From a checkpoint of a small transformer trained on Wikipedia.
Size: 11 layers, MLP 256 SwiGLU, vocabulary 8138, 2.79M parameters.
Architecture: RMSNorm before each block, rotary positions.
Training: a variant of Muon for these matrices, 101M tokens, 12330 steps.
Each number is 128 + 24 x the weight over its row's rms, rounded and kept within 0 to 255. Layers, rows and columns count from 0. Numbers have three digits each. The size before them is the row's rms in percent of the matrix's.

# layer 2 MLP down (transposed), 256x96, rms 0.116, rows 36-172, columns 64-95
143:108125146095135084141138144117163149088118126134101120124120118075153150133103148117156154098147
095:127166096150128145102106109111164142172121142158102134145115140163162137143135132088127120139172
103:142170103102101137124091128128097115102117105096138102142074150137142138100157138159157128129132
104:137116103083105138159092156157132120138135105157121159155089100171170126150122125134126117113122
102:093105114180112112146113096116126097114128147126169146119042135106112137115132115144095113095130
088:127099154098122155170120119149075121129109159150118119086159147164095133088132140086053112146154
092:143122104122129157155110129126118127105127127158120111054162127053116147086125137125130135153125
094:117114174161154131095136119134092123076123127137114152130106151130131157118164136124141125129106
106:099121178135130127115111157140109141122115115145152090142134117155132104139147130095091134159142
085:111154117146155116142143163143148122127103105150118156118130111133097151137119081120112119180113
080:106128095123119133136144096074154115119103142105133117086128118102130135110113083138162117175142
114:102145146156120090132101092087143182098140115113170159100122095122074155125143161150127161123097
105:109135179149128156113118076139177165143139112160133155156116149110117158127144117127147155118153
110:145180133083138131139122166145094112127100131112131125149106127116078161052140166151129153093111
073:132150153146126097113115168103143160091163121143113131094095146146130084142151193148091166114095
089:151159134068120123130124150129115154149130131112126136169119107138157111125143117138159093136175
102:164075150192137125151170142125153117101100160113164142099130127114152127151093117140114103106143
111:143134162133153175151142132113158163151138082143119091140125157112118096154130091139149168143114
107:129157111150150131119162131163131116121134146130127142132142101070163100174131155068129120151092
090:102152132146128131094135138174140091095177126119142147099114166120115116141133119090108155145144
090:096130145150078108140152130141120156157159146143144084124118159135139133125092129123133070151125
113:138097097157157192167120155122096141171131171157120136117110136151103147120105124114114165166115
097:123104154061098159167158118152095111087129126133136162136160134098134113133117114089107104159133
108:127159109115140126144167118165113186138111137147129154118119060151090118186120160170125141081108
077:135104111128174116135153116163125121139096119117141154100144136101150111109102136162121136132144
102:107159127180157121113138098133143123109145072134104118132096109085136123108115130130126102084078
103:143117133106099172128138117118130156105120176186117115078146148130145124111113074152112111115111
133:126179130102119105135163118149107113124093151122118063094126160147129112135108122118134133135093
099:166122098114109172122127181138125102154121135136136108119139135145112099104117116086139126148078
096:100159150129136116114130134161117099160136088191138113122151150139152152083142125148119116126136
093:132156131137159091126127159168137089133129107138140149139135103075150119173092133109147110095125
097:130131143117137106114127090145150155112139142118123115193116093110140150106130115130131103105117
101:151116157126178138123140149146191138097143158096152153121121126125153148104133063124152160166143
122:113112150136135096170154126089145122108141104076167114111157130152105073121118108109113094106132
084:138133141164143130088132143140165143152138123117103078171147105132095131124133097120173112108182
100:151111114095077164129154123122158104166121091128168110124180153130123126084118155109102108121174
110:136105080059133154130108132129117071136113121091133121111119133168123137095105169129111128121139
117:132139167107109117168116145147171108116108097119127110133161110127073162126100156141138131111138
103:098135090121157150106147097131121152140154151149086149101120141158160133134117107135069104124113
101:159158146117188153100105134124104184124128135127120162124144126130126135177142127171139150136145
102:130096167172095175125148124135095176133136192125125098118116113096124129127143136129148145136116
096:111118092124122072099172136132133137113165126119091123123144126117147116147061133124114070116108
078:078141154189157146135128153112106125114106147125108131126153144079143117167104136137152153143150
089:129148119136125125073122153110075128150077115068134099114143070143143110136064145140102092136149
088:104167139117134129154140111144112139092113150069132089111150133098097116124108136113142144116151
096:124091099105120147140138112134144136080134144115123157168075090130104114113164149117132141127109
104:107102111116111113128109162121119152183141129119145117180133138124120142172103170139122135134098
099:144112116117059136123086104104088117180121114118139130164132155125145159161102130114129084127166
089:145122110156119122100140140152147141125109134156068158143147098127074141154132113144117155133133
100:134115119107155060114145112082126155139112078173124134141086116126147097113136116152099100122110
068:151091159133121136129098111156153123111060133152121156141130135123136133121142128102123120116166
087:166120127100162113121124125148102146128150131099114150122066105110085120089141113130118161141125
089:107155116155103120133119158151163091113137136115184097128107133101117140127111142088167113115150
081:122139140109160103138123081183111144116101139099129131126114082115155130107132114146173126098103
122:107104126175135107089155112158144143155122160161156089125140116143086175104149135087132104171101
058:142080146046131104093107147080124117146102138118101162149108108124128147119106068124157090126118
087:140123130118150131167119175117096119122124091098116147126100091125110146062158125107149132145146
116:111170099100129161144109133129105068129111154126147142167132137166130082109133153126143107108133
099:110121135050148098150132111132146158181135161140099124140103087117146138147139113140114116121178
090:175123098124133136121121168110125119209155109138127126110142106156168159093118172130108106143143
090:124099155152157079145125164123098131122150136099150118100106163170115081070125097097137144113158
074:119128117130089101146138110139138141145105163118123137132157111088138115123126193119087105127123
110:091143110114114087100121152101133154124127176128121135101103120148121115147086129175120135103147
104:155117095116130148098109139167141138104132117129091107152094153124144170115113133120059138091159
105:137114148167107131167126145085109158106130142159131112113151107112119129148098163126164147077149
100:111131137115109108142063097157106154117123148097138154158137136137101110127166123136119126118124
095:175117159146099158125107095161173158151119147121140115114099159093085139068152098137142121164115
119:095133125171115125131150099176178131141137158127127121090169115177108070059116141145130137142111
138:133143157191106160127105147139108108157166142158125144129139103112111151135121144148128120171111
090:147111142146157152130134136130134104127132128144156128072103155132114121104155131135143118052078
087:109164102121161120149145149140177112153141125101114136136136121097159126154134141098131182140107
112:125075155098079155121143132123130147125085156122119104116136177097155118159149101140127180123127
100:118146106146138103121156158156114178171068153110110132109101150154114132124192135160158082134127
095:091086152143077141113099149150116161087116111137140124104144134104151180146114137134146128127117
113:140116141110109102169165103112133100117137095124125076152130164126135145123127129138132123106167
097:114157151128140124150136139146113128131153145120142121071102079114128155098160137130109131114121
082:110153127135095151154152119111079132136147129101150167095161121152154129169192113131129146132092
104:130169146114120188115105154129085149102118118084166134123159188109134140134105129104139108129146
105:165133064122140088148107109178158134101115148121139125142113122119137120154162114131080160106169
092:124125109151133118143103138123120086126105152100142108116153136111130126140136155137105129134152
124:142107117093102133115109149082133106112144131128145130079139129197152133106162129160112134121126
094:157121119118163116151075044129137130165130136139140128153117120070111152159106150159132147108107
120:117085115098111147159148153192105134172098090119123129144123131134174100122128130119151118151150
108:116140165124147139100149118121121104158086115129064163146141088089157148137127123131148118097147
135:111114118043093141133143121131164133142105134144120134112113121100146150169133116120124157140146
102:112119156092129150158137136143118135140108152112135139139123116130163112113163136118082110165133
099:157119140091190142135106111104139134118117127081120122151132127122136114130111106138138126113117
105:088128124142145126138146123125138178142135093107123148122174148131099128140153142127133123139063
082:127164134184154084124148126086154129136113126139125174108113147131144097166127125177106155162141
095:112137128109169133129131146114126146194098122120108148149103092167173176130124133156147102152101
089:084119087137144137134117108143092130060181114123128127128141178119149167153163131102095124153091
103:138114112113119118146157109134135111134157124125141142167165134089149154140123126121122116178106
111:148134154148140153087180150122121119149142120104110121152120076109106138112164131109095118096119
110:149120089090126098106143121119082126129140106162118131152127108149133124147128126092146108066092
100:114111137160152141127147118129125119093161131109102162109133130149110152153125087135155137151119
081:108127131083123086105094105156133120121148085156123139134165143129129159148129073126136134126121
100:144117125168078141139109094162149125136128164157202146111120145096103133155098128120090123166124
122:156132134119047125122127129119061137123121151125128105121115086115146159117131134118110143148144
086:112106126174105080134130105108120153131087122132106097125120127130170149098135154099103102133126
111:133139104115136109137095131187168097112124132107128103182145110122117116155122164121109116105128
104:152138144166131148144109158124112128195158139150167187139192144134134117120139138104165150130183
098:148143095127143125129143146135106077081147117152174132139152168146092134130114135082122163131138
103:140155146082125170167104144116155121095108102152131122142082110159129095157082117140151121136124
043:109155183125048149097149111105133132157121103107142125100145097137119111133125138133153125124126
100:138159125127087137148143171094175101152106146117118130126082112187108112137133097123157144121115
091:145140144192081111164127169146113113178136132116130138114178135119115138113146145107146116119120
096:132106168164146119129126103080129153086121132155134185122122149136141084121102127127122142129084
060:137126091129072134121091130097121091129119120115131095160102116144138130144112126141114137134087
079:138114128074122124157156134128171131127098155131136122134122134136153130153166081167136128150136
100:093117123161128113154114150124122099153139173129127097143174193102110148113141115113130096121109
088:085112087126158124178145162147155165116133119124084160106123102151169137148151143122158138096130
118:104116170102123129132118114121139111107145096133141078154135145157120132111093129119132070139081
101:120117081071124141116152169147140099159172142117115148132139135114138090144157092186119065089103
115:120124131138175103123090085100153111112118106077094139138146109128184151158103141155119120152148
091:181059158121154125127165104144142104125092134151122129156156104145096160136141134093148141124107
097:148134149138153135111103168122117174122142135104165145151110111123166162094153144137142160123149
106:118123141143067100140141126130141130127117114106119108123107126114111112096174121122151076134093
106:093133130120134147119146113125109120130140144134105151077182128131113144126149108147129169143120
093:120086126097157142156051172119122114151172137161117122116129124142124121121117124093166119137101
071:143142120121150144126146125155103179112145109157177120146152120128117110101149124103144116104100
089:097139147058160134084137109187139066161104136149122148132116145155087140114119109123161120095132
097:146165126086132122151151111150124138130100169110123154132131088122140146139123100105107116169125
113:096116101159162125115153126109113112165114111115111113112125099143133070147107105135119083204127
108:138149128145133117135096084115089103144150118112119129135102128144113121131084192151155139093126
108:098095145066129132182130104093105121139138125124123085137129125103114127119077134140112127123159
114:121131115127145140132101126172154111114147134125154139136153101122158121049113149108152137158097
124:138146089145095129090153107125109139106126117126135170140163142105109128130144138078125108125119
094:140116202121120080121096133117115157150183120075154148132097112124120157131188114138125140122106
100:152147130133129111153160109148115116111171162107097152113124112149119119163095150126171126134140
098:124086148174104120123113154142098141141106128113141208112157154156095130157141171149157149103104
089:159141125152146137092109163126101100096139142111134089127092126093180127142138189166159137147142
113:121137140153151131138102107130156097157128104151068116115152108113151078120150190138164105078120
059:139120104132121119149143215131107129094120098116123135123127107091135109105116157143092106135143
115:111132088166106079133156159118142136149133119138100118131137078131135140123146104130109124125112
104:106106112133145120115105165126186134118134147107116139149159121085162103118119131140133097137128
096:139114133138188127139124110138135122109119115139135144103138146120080114127142145130099164162155
104:090128166146144129122116117105133121129112138077156114116102171089112137171172130153123123096134
# layer 2 MLP gate, 256x96, rms 0.169, rows 37-173, columns 64-95
101:118130152125137094140111121091101108160150111162106159112139113112098114118144138168146117108126
091:134152167167153126149117145097143167160111099100149138135147140100145100141128138118104139155114
109:121103177129170074110142063111110136103132109136122147125142095065108147087071131129134121124143
094:153132134060117127106126143131173144114153123146070102150154121131119124103149147122178126129138
077:122087133104166070116137147177148156110096102155125129108141105167101094097161114090097142146129
095:119136132172112155101176124128106113154124134132143166155151141154128094141099115127164136074126
106:130107149149158146096091091157122111144118132176103155121102105120098140145147117166115139161114
104:131058109102153115131105165108146097099114102139154170176092101128143116122136173099151136113167
095:115120163133116136111132092174148177132084120089155117114101131102158140135125163119122102125106
086:151134138138097111109115183137142128144116116125144124094162118138116131135193113129104149159129
114:127133140130116117121097160109108156146145128125119121143119170133151179108128127123160106155137
110:106094089136128123183151164122140076132099144107097109121112091182135104149100146148102105171131
114:122129103155119113116137114092154100119143146179132121116121134140122132178160112127147102143116
081:143148084113109134134142139099124140118151139150116136119092116151086122121113181134094135139142
095:192176138107135142132162107141141173130130131102113141156172074103128143142162108144144090154138
102:146073109169104119160133088145133175112149117144126172133151116124110132125094201103146093121126
106:148108132135140114136111127129156117163167133114093097156169142145115065123129096131131129147104
100:120145179130137094125110108102154148152116112119126107119117148143149127119128092180150130105180
080:153159103103088091141144146126143183100101105135115117163148164148115079145102119108161128121108
100:127101145114143128122146162145147114140092146095122150157120144133092147169152146167088146117126
106:105117151162170136125142152168089187168155142176141161114117146130111139162130156150105179122110
106:141127146100131125174169095142089127056111146133147160136134125093130132155107126106149066116124
101:128137112098134128105176098153121134133155126132107140101111104151127119105137158136102151104158
081:174116120156166137121164152102098124140171113144109125148121131110090127127140137138131123116131
094:092100089115121131129148132153098156146115157164112166141122135161145142133129095140146160144072
115:124134149152172132121124145129143171149139135134128118075166167142079162140160119089134136134094
102:147127163160122116161145134131137176123126112166132157144152088097114101140143126108122175128097
108:178111118169127113125146133122153118179126151136162073107149122149071120144109128066113118134085
092:143125107104137124113131136132106129148111155135139140122087126126122107113108178118155136122096
096:124118134101100099090157099086113165076126110115111140098130154140125128141137135162131142143113
091:141126112102104102099151111138126126153113137140123153140144121129110106125134107105138134128150
101:123134094120134101134138088129147115155125141127117154081121113136075148136135095125123133154087
126:102099156113130062156155106097122119157137097102182144136127135152126092122156097115109112134141
082:139099143106104130123103114146141146123135119129091163165120105152106126067120130127162186135115
098:095116124146119127136112154138139112147116071144134129134113120150131128088084192083137135094126
103:150137172143136153115079197106111088116111140147130140125121143142108107142144110125121085145125
120:061148123178166111104150154158126162107124126131147122111117127147125133127124121159129138152135
111:128159097115092060157132106114138134132117128101103110109082148133114117124118148092167115108096
099:134104110127149131168119166149172095124132168113115096169091120153093117149122141149088114108145
103:120196125114166069117144118160109123117139120151137129106106124164126137141131100078138132124081
091:118122125110108056161176130120152077156153128140140125170157144122146142137129104146148104104083
066:152101119113112108138112138113090115139132093113147165120159120145115115092164127107102112107124
082:116118145117133146164159125165161163161162123128153166129114164145138150174142113173135134129112
081:114085109110140108088135087083112132143109148124128151153130072130115124110101087126151097148089
102:120155132152129123128116164159104139173091074114144112078180122150162138152131149145097135163119
103:140127132058105117133076127107130114144142101131129109155112145130143155150146157145102110139068
095:149123143109127141096108149130161136134084134125109166135137140122164148133127113133133125168147
091:117099125138199159132158129147114138125152143121169137178138120134149141140111107131153109142117
102:141156139110107126115093174134129077080154202120148104111133095148137121138113126141158145105121
067:136118119115140192139141143129108164119139085135150145124115124119123116118138133073125139172123
093:104105131093153109130134116123107139050122135107123122093096128148131094140121128153093107133122
086:106136100108138144164152162122124161163127132116049140120136138148129117165103128153105136169130
090:147105125107114166102143172113141108196171133138129101091116096123121114113149158075153148096157
120:138134105097100131138126098156117117149122094094143165143099164111145104201122130147108141074135
065:171087125140142132133102108096138150144106155124067126128104164107125156132157118102123130175120
078:094125146159146107076142166127157137119128119132156153103177138151161111164154119141144115140142
111:133165095077121132140120146130128099121116148133116145157116136137096090108157119135134112142119
093:114149148143095141122168155123107112120112128119160138120143128161103131101127068119160137139129
090:157162113156112137107116152119087098119129102147126149139162147119107141109140149087129087070135
083:141106144124145128163124170085092143140149116117150109136132132149153077080124106105124111157108
068:085114154122115134098087165130132093178137124139191103120117139156173130111153112153148124092140
098:149133163121145139146135121160130125137097113075141145147143132141123100132148134122132134181096
109:122077123103117141133131138134149104108127129152157135149160059123140132139162140154156127129160
104:153129120108119115156142141122155114119151134159121115139141128125139140135101165124164114080130
105:123162096102103109154100126137103108131164135156124142136162123134090094137168117095152109144119
094:103112110086165067124137111132114096110152132152102115106165112157135187181133161140121125089113
115:143145132129099138137103129041119110145093089131129121123091160075115177150121130163142108127142
142:146124129107136108106110137114122118155134097132142099127122095119127127119106109147150087124092
086:181128108082104133123079166166171133110162156125120092159121120138168128099133143120150115112172
093:118169110141113138148126155111162085139115143128127151149109134140078123125130137101133152119128
104:104140097077138121178102145126114090135160142167107123145143088132112141107100113150144078136085
099:140115158098106155109126130104122152120167121132091129146174105121146164115101092126132146121108
096:149142144104155135095081161138137129145107122185140140109170091119158118131128149110136136124141
119:091106133121157103074124089125138168126154144135106210142144109108121135104148124113154127124081
104:113175160173111142140138124121115102140170071109152132110124114129116147110117107163147156140153
085:142120129122120132077134110155150155129142106130131138118121120103104125129131118102126151132095
108:085157125125113131108085132181143128118124077119095176149121152126103086110135082123136162120134
099:125129107112146093131115147155182129125117147092124149144151127095155106120128132141107137134109
083:130170129106177101120103099136122157099086133139124131144118158106127108132125118141141116083117
113:134110115116116105111115113123120160116071134132133170156165095158138117112133091128136141150117
105:186152107125094160139120136131131172132183141126152121127140157125134098146139084088133156111075
107:106138124124128121120113167140099149137117083148136114096105103125171134133167151152127118157125
118:125103121109130112174118144155146148091108094126177119135132162136109142109162122124105132134126
136:151133118146144085150180107136146150116169144124069123147129099144122108125096095131161124099171
091:118170181165127164133149094123127114131093147172132123081119123112122130101113123123109128125131
095:160127104114138117139185133133157102112139129132098148173184142125178123091096111151135149168139
099:104154116104115099112156132082145101119146116136122136102106145136079140141137141132162125117102
086:120165140165123110100122136187124102117104144126122127104120143138131116172163101085126140110119
096:139100139120054126081135140159130123054162104118119131116137128098082122127108120122144092091130
074:123090104146148112091105134156108199119129139116086138102093102121131129156150107125167122101118
118:170157140122076158125155118156131128088144099116123140140141122125118117160132102195115098137125
115:099148103096131104145081107131112140092108119175096128150111123126107099120088120151151094141105
110:182120120098159142119142140148141171119117107123141109147123114127118131135111131106156122077122
103:128119118147163100100143092120100124129149185131075080105102128136118110120125074122152140143111
088:105111129103138119140112127153131148154161100141122135112148117133129159123139108113156188124120
101:145091143150104129143108122131120197123128148146101108133123152140126121163085097114093106150126
109:109129107097172116114170163140202101151108168142117131122135157106104101120116118143160089151101
095:146154078121148151122167150126133128109196120139146130114093138139085115158100098177138125101108
113:120174147180125162199139105118144091114144138118121090133135150114107130125167116107117162116123
103:129175105126097116162171148157105131148126092138136148142149157143137127151137151152153105105108
091:139141151141098112088124092127133158177114148122101144144126127124177095118136107164160105092088
104:132145163090133129157111141116166146091122128166169111125139115090120130118119097110145125120111
038:100076112051126139126113144136103148130126156114127158091139096139164146129088133148162138131126
099:102141148109175112113134103131114137110114106131132155147181143099129153149105131141115119107120
087:123137107096194140103109093128193133096121162154119141156103111145173160155120137170120121115161
100:140122149156149100129150132127150113142144160173129148138134152121123166121105146086153128128124
065:157130061120103143114126139114145140148119157112133101164127128132110138156113095159158140092095
087:116123106128127135075077118107116110137137110143110144137168105106115092112129139116114109101131
100:099146116119116124147085144146151122135098156075132145176151177143138130152111175133167082082163
091:191137149156104128087136115124098127134090121116178112169103134114089115093110114127099099160114
119:121104133123165070135148097125129124101123123130184113114116124125133118132181147122104080150096
103:132146161090114110128141113119113157109128164138090134123181094132106129144135147098163130129108
101:121135123132120118109131100160048176099115151124110123116136099147133082155109077095159124098118
101:141090132107134110144135165115164100149133159176086157112155126150128107140130122107147163109094
099:160137130111136134120140142113147101108165196085126142153092119142136147102118147143107135102199
095:115111140129128102136142167127115161146157106109101139096132172121101096093158118126178109092071
097:099128082165127133134132111104118110139142149126116122073174104070108134129126091178129157098068
098:119105144153082103131103151071159096113113091153136137143094194107115137142150113128128121093122
067:104139139126120141135127139124160120152142143104146103133137113160157089185106161106118121116093
098:118122134152147103124157154122131083046113099105127167132162124105113118143109131139128150158144
091:139129129090098128156156139139123123142126169117061139124147132149099135166147109130158096122162
108:104159155131097156128079140127140143090094131101132121114126104102134136130103143162114134119123
115:156128087118138124097134065117067132138119132153123125125134119163101103100115142131167138120139
107:144139111103154139109115175103140114155106183140160173124117111176102104129158108112107104114094
115:164134106122127117121118120194170156116141142108105157152115102113146126066133135119136103128074
115:123180082103111142151126084119177120154144139126132108126151117132107101143122112106102102103092
099:104098125115128111142108147112094141138158113164093126150156107138124133095117130135130154079118
101:116115147133180120073096144122109157147104104172145154090128104116139120106170128137158097120128
114:132103146142123145112151161140114174126107115120138185128165126152105149194122166160106122128104
083:110133163138163060142113116123089145142125146139117177132130134172111142153152111114148175144140
118:141121132130137058107149138155117119104163125096161138109116123151111156093128113132109101129109
053:138077100127128105123134115136130120152157115154119118157114070118114134148128132146140176111135
122:109120128133150134121125126153093136156088116125164175122119152130135128161080114155100117169114
102:119157143132122161117126132147113132149126077134173102094080095140103139157118097131138158113143
106:159136139087086171151128129100141120127119101113141101125102115126182141098134113130145133117105
106:126130094128133132095133118156127170128121126154125125121165097144135093118106142138138142099107
120:146131061134136137155132175074131074097140161119105116094114102118140117107100139114121109120094
# layer 2 MLP up, 256x96, rms 0.169, rows 37-173, columns 64-95
094:133107119154108125163122138180134085163155158162121153135156114092106139153129124148135107133135
108:138169101115102133102090124138118131083102121110137124155052114129136118087169173108155143136146
109:092118112125111093127103126169163146132141142105120110115071093157164102148120156146137120160166
105:165148129062138132119119151112116094121100161156100158174195112118153108131146145096143135137154
089:138081134121140115118114128144123118129193107125134113152188104099143087151145108127097146179135
091:121130113132113135131086112113091147145168123133152085117164170140111152120137142135085061141140
095:139100156158117174123112137132160160148170135129115112089108131171114121117137149156148141125172
108:155069104148152096125124099144138073077142118153122169150110088134133118114120157129159119094133
082:090137115147107130116126114144162106123118118130150115155161102130126110140135068070093119147136
086:134115109100100131134112135136162116108084132077094118125115169113102139152146137127118116121122
120:157128142150126148124184128126118117141156159128133132159138156096176127130127063104153156117126
108:139125086098106132115111164113087075134128155156127083111133112158156097131123138157117105116158
103:085159119115166089119134131140131164124136145122170135097119176148169128147101087097136128094137
082:094131147171103105117138145140145151123072087154170110129090124145154098150178128155098132181129
086:161173147123115148122145104152134149101108138114133110128149091116119100154108119151101137146163
096:124071104157093162169158117140107148129141139159124133139109136134127124120084162109135124112122
111:076140150176123135116127115135109116094148138100156119116125113150095193138120121113138127081176
098:127142130078140098111131139099156126118104126086105148146145117134154111097109113152133143128155
101:157127123138134115136098112079108132130091108173126116138188137137183114090111119136113126114126
088:153142134118120162140158130088140087110119153118129141125152201115088157122149143116087116122146
100:188109103142148140139104154128089149178165158127104110121107160120136132189118166176075134123135
077:161120172177110153147100103148091152119145146182188096084122106088151145132134159161130133135146
112:113161130157142162149073127102109144143083103121152125162152140081127135120127090110147078145074
069:143090131132123152094144122093102115166132098149142123098123122121118113138155145152112118140151
105:150126165095130138102131178166129168114092154134125134159151119135161082125145097140117160147132
108:130104141148169142066143190141146166142115122176120117108129161151161115141102053135143150137120
141:094181096106150116125133157114111108136094139109101067080119143147127123137110125130145122140054
102:130187132161132117119121130084114158059126078166154129142141123131168105099130129116117131161171
075:139115123115120127099113132129099151171100143136144141120115109114139122103092163107121142139088
097:127122125080130126133080139136159115159092156084165121118114095149146128142130128136091145145138
101:102130110109120116104126112133129096115117121147117123119133116131123110125112122095162151167120
099:131096163149146155108113173144114147088143106149146097132147136137164108110135137132109137122183
122:098146149128159135119126100097092138101114162145154131083136120112119159141146119123113156175116
089:140098152147103157140125118156150133108119150126103127169114123154091159094085122163152130112088
088:130108132164128143125071164136125115139103121119108155129130114136114110155078146101142138118127
109:141136137131091109136121136131177111116142120127116111129102179108100142135077128168124151162123
116:126138149162110157120108144110139120120131126126100104108145138129133118173094128174101100118128
107:143158124136095055128125123110134094133109144124150160128097184126175112126154155112145139112073
110:131138128111107115124141120137105124157113114131112112154132141143152163098105093071126162132117
116:127137076111164117137116137108102128125171134147140103109079126105086131110139119073142183140094
098:117137146119152179144070092129114176147132150132118149119100113112122118120147140152102166168110
077:124137132115169115125119137157196106114137096123154159142154169126145128158129106162112140116171
084:135103135108140115067131121134139095098106151090097142111100113154154106099124146104111110151149
090:151097112102146121099105114092101144174115158128148159118127101140151119119129093106166111101113
105:093118128084054097152141092108120127102139141160165157194095132132101137097138141134124134096133
111:130089133196134146125172111127118130110115190159119152109127123117122091120104073107126155143142
104:157130153103132133109104147142174122129088107132144139123162127122152163124133130129088149138162
092:132151107077084100151107176155167104097156115132101142127180135182133075138152097082140139113093
103:140127102068157099105105166112166107081120157130148147121137133123134116098114129129174112117112
071:166153168106170132131112127127104118140136131131154118146117108152092102095142095105117126100107
085:129092132142165094075185163114129156126110182120153128100134134143154143101135105124162147088116
086:103104114108134155116137154108129137162152151127062103132122143144154106159109142154118144151151
083:153124138132106124159142128174143125108142159084105127157106126149151099135126078180108133145110
120:131140116104080155119106117120083119148178147120111138115112161151116104155130097138160143069143
060:089131118127117110121126145092102150118126184133191141147153136105096088110118114145085155085085
095:107121104138127146183145122136125119161098081126108116192111108100092122093125113122109139142153
116:120068152139120080105133118118138132104127107142149127093139123100159173159103153138114178131169
095:086131161148181130121160176120099132163149139142099101118141097178119139158092147151080131204154
084:123153134135096132106121128132080089081089098141127131132157127123097141124141144141119111062138
083:110152094139142117107113082116152141125147157141092170142141113117112156149121149113145146138118
081:118127132147142114083138158132102102132143110140173103094124145162135160134129090142135150103118
102:109144119121125099136118132158139089162139157136141152110109139165128109151127099145108145134143
104:164089125118097143161139130108114116120096105150147150119175102125108165137149151142164123127145
106:096136113181130160113141120145139139175089082074135120096151110122137132094131130160148103165119
107:115117121117137103122157130129096123142157110170130114106142116116164157132122095110120131084123
094:097125116107191080111141113151108115080151118176101104110159114147165183182140150132126154131139
116:137138114121131106129129159116117115126129105122134121158129179134111133164067095124164060137123
135:105130126106128139125136133136121134120146121091122117151127165148157128138142145157093123112118
100:123174132127085132136138102116126165123135143101101124198121099115098166153092135108117134181162
086:133152109176125129113093073141079141103137120094154102122142154079160164121098162122099125115137
105:096163085124166119145105118076116128138166158122128145161115130176116119097095117078110092135130
101:104104118128146114162106137123142104142072141126167100107070133189114085108163120124141112126128
105:127153127173071139084112199143127130118118119145146127103161137137148148176102141132113142136132
116:128143123113170106096118108140110120102105138168126160140127149103124139107112123103128079121117
091:128197154160118128121142106124109102134165083118123139101123109112133134107103126164149127136180
072:114106106101119102148086179115102096132132122146131152143179114180161085146124107130125125116160
104:079154143150138167139113104116142132154095086105121126112159131127159133103163120158127145116137
117:102124178117149153092136161136096149135113105144139128129115113105131145125110155108172091149098
098:138149117095120113154075073153129121141089082161103123114086101131132104118089107106064136110093
128:130151117140128141124107103129115100128167123118101065116128141074090125139149176137104097144124
109:094097137114115112111112087133144103132132175189090150100109109130137110126104132124148147105140
121:118091139135175109124187087148122183115122054125143164126129118104129136104107159151149120136144
097:153124161104142080095139150106106145109139140142113158144182132124137135126149102145152116097103
133:118149105121133120154103139117118107144137158155133111136132090173156112116112125096166125079124
097:129156128144109128174128104100140117141154146131132120128103165123118137146169117140111119121137
099:134114153147086121131176144137135136130167126158113150118124100133119137121131161123163094115140
107:170121151121131158089137123169095163128097128132135130115145120126138108100119106104164109071150
072:099133107116121124129143155106154154141156133119135143175143097130131109110152112151141124075113
088:121126103098136120174126114102144126202098151125184124123094140181161126114138143107134163154114
095:136143160093141132185131162088129105157109115141073108131167145099143138086142146115062154151120
108:061101133116173067101109142099132110145119123147159117118125164154164129129110152150145157131109
092:174139115076146125103146147117116068100124129112130127155158129178113129104142095093121146134152
113:154117159164135152124143110118164142136156151111158140125116131129117139101072117133127131079152
104:086151143161102150149113137134137139144100068099167128172138106120132138111125125139132114123140
084:137116095148094165168148091131123145150131097090139114094115117136080084134094118166111170160153
096:092144157135125178151123142152158147102095123166088109124118171150152116167142164125105095141141
129:100114097116188109138115120154190119158135119126106155134173167131118127091131117120156105120112
090:150164058076144143103178163104144151102163116104104143114096130129075131143110111155165112140116
108:141134081117134151114126136165143144082101108131109122144133135111110137163058130151105124150115
106:118099159114159132087085120130137115121121119090120098132126084110109123115138136100100127158128
099:146150158093117096105115106100141127145111150135083125132165126155153087097143104145135120121086
110:128126114123092148090134098116113165132125159090121131107133122120104117119120127168143146075127
044:146136118149145100159129118142152110110103148124168152135138150127115150129097100129164127075145
087:148108109082100111136150149140108140150127139150123128153074131210180133114127166118129110135120
093:128145104092128120127128056106151091102108145135140189191121109154123142108139135149135140131144
091:134115105147100118082111123103107171170178127068131140100131157117160118120172135116096145106142
061:142169094133135163130132136149172160110117134107147145135125109100127156195148107103142123140087
082:085123090116135131108119131118170124114146163149104156110089103139110114134136099108124124144093
088:104104139165138143150099089134155092173112138113132133135096144088103164135105159142164145118178
090:139139074067110129145124164128127156124172175084128130145145130121117094119157112140121125150086
120:135126169161132106118130121117104125125134114148147103083138101116107100124159125123104137156132
111:138102137134112123136115129140111122155147127113122100160129104128154122141124096182103121112173
129:103152123092141124146150147144162112153148120114122148101139113128143104128121114144101115184126
096:070183131144090138123112132115158171137137124143099133151124115109143126129092144132154152115151
096:110121190143141116089135091114083142135099107154128150127156170119136133174086082178125104125118
101:123135138159127141155146147105102154139140086124090100126149150137123113096144122153165140126049
098:099145112180118138139151091108117135153128110131143123094165134115104145095126106127137159106089
096:142105119121147114151133151133142110176188114167117137126135115153152076115144147096101160170126
071:129118154136080150087139064069116123120135165114097164135096129116124149125165126120149135109128
086:132146179138113117099151132115125112098141115151126151155126120126123146141127131098133127129112
110:109075115137126105124095104099095123080151071112159093127098172093128112093098109157135148110111
106:158113082149161104138162113090117106185113136130102108136148108147129081139123106101112115179125
105:094125191121132106139130172143194134125141138112151131104110138099144174126146123117116145116142
103:135144094094138112096129143108140088143124175122177188123121128169118123143165138106103105098095
121:105133109126105133109126148115096119156108116122103148110156146097120122176124123126099126137141
127:097117153140140079135167166152128130096116113099141123100147112154161124161120127125119141159118
097:144145134146121121117128099132160122096113162080133138146087150115124137138156131126116111161136
089:135160157086113136115104118132149103107098118104145165100139146135157147120110126126148128131123
096:135122110112150103161122076107113148104086157157083124170105128103136114137160089147131153105164
091:135111142116136120114135111160137125106086145144093130188093169138121114110139127127100142095179
116:103109148135106188116121121116150135159107138166091135135118109129181102152131134140147168100168
065:107165153113127145122111074142136139148087132072135142086119126147143117124096116160172112198094
123:145145115134103117159130124095142088107157141101092083124155086120118139117168111104125120094140
091:139101140128143117115144107112183111127122157152115120184145157111133100104130141103163088109102
096:158120121117069173157099097075094119130148108112128077147122125130163163114139091136103128128092
110:114112131123117120161133139071188111131149140153149123163084136122147171130085111090118131159141
103:108129165139118130119133096151125150159138133171111108154164135121157095115114121160142166136117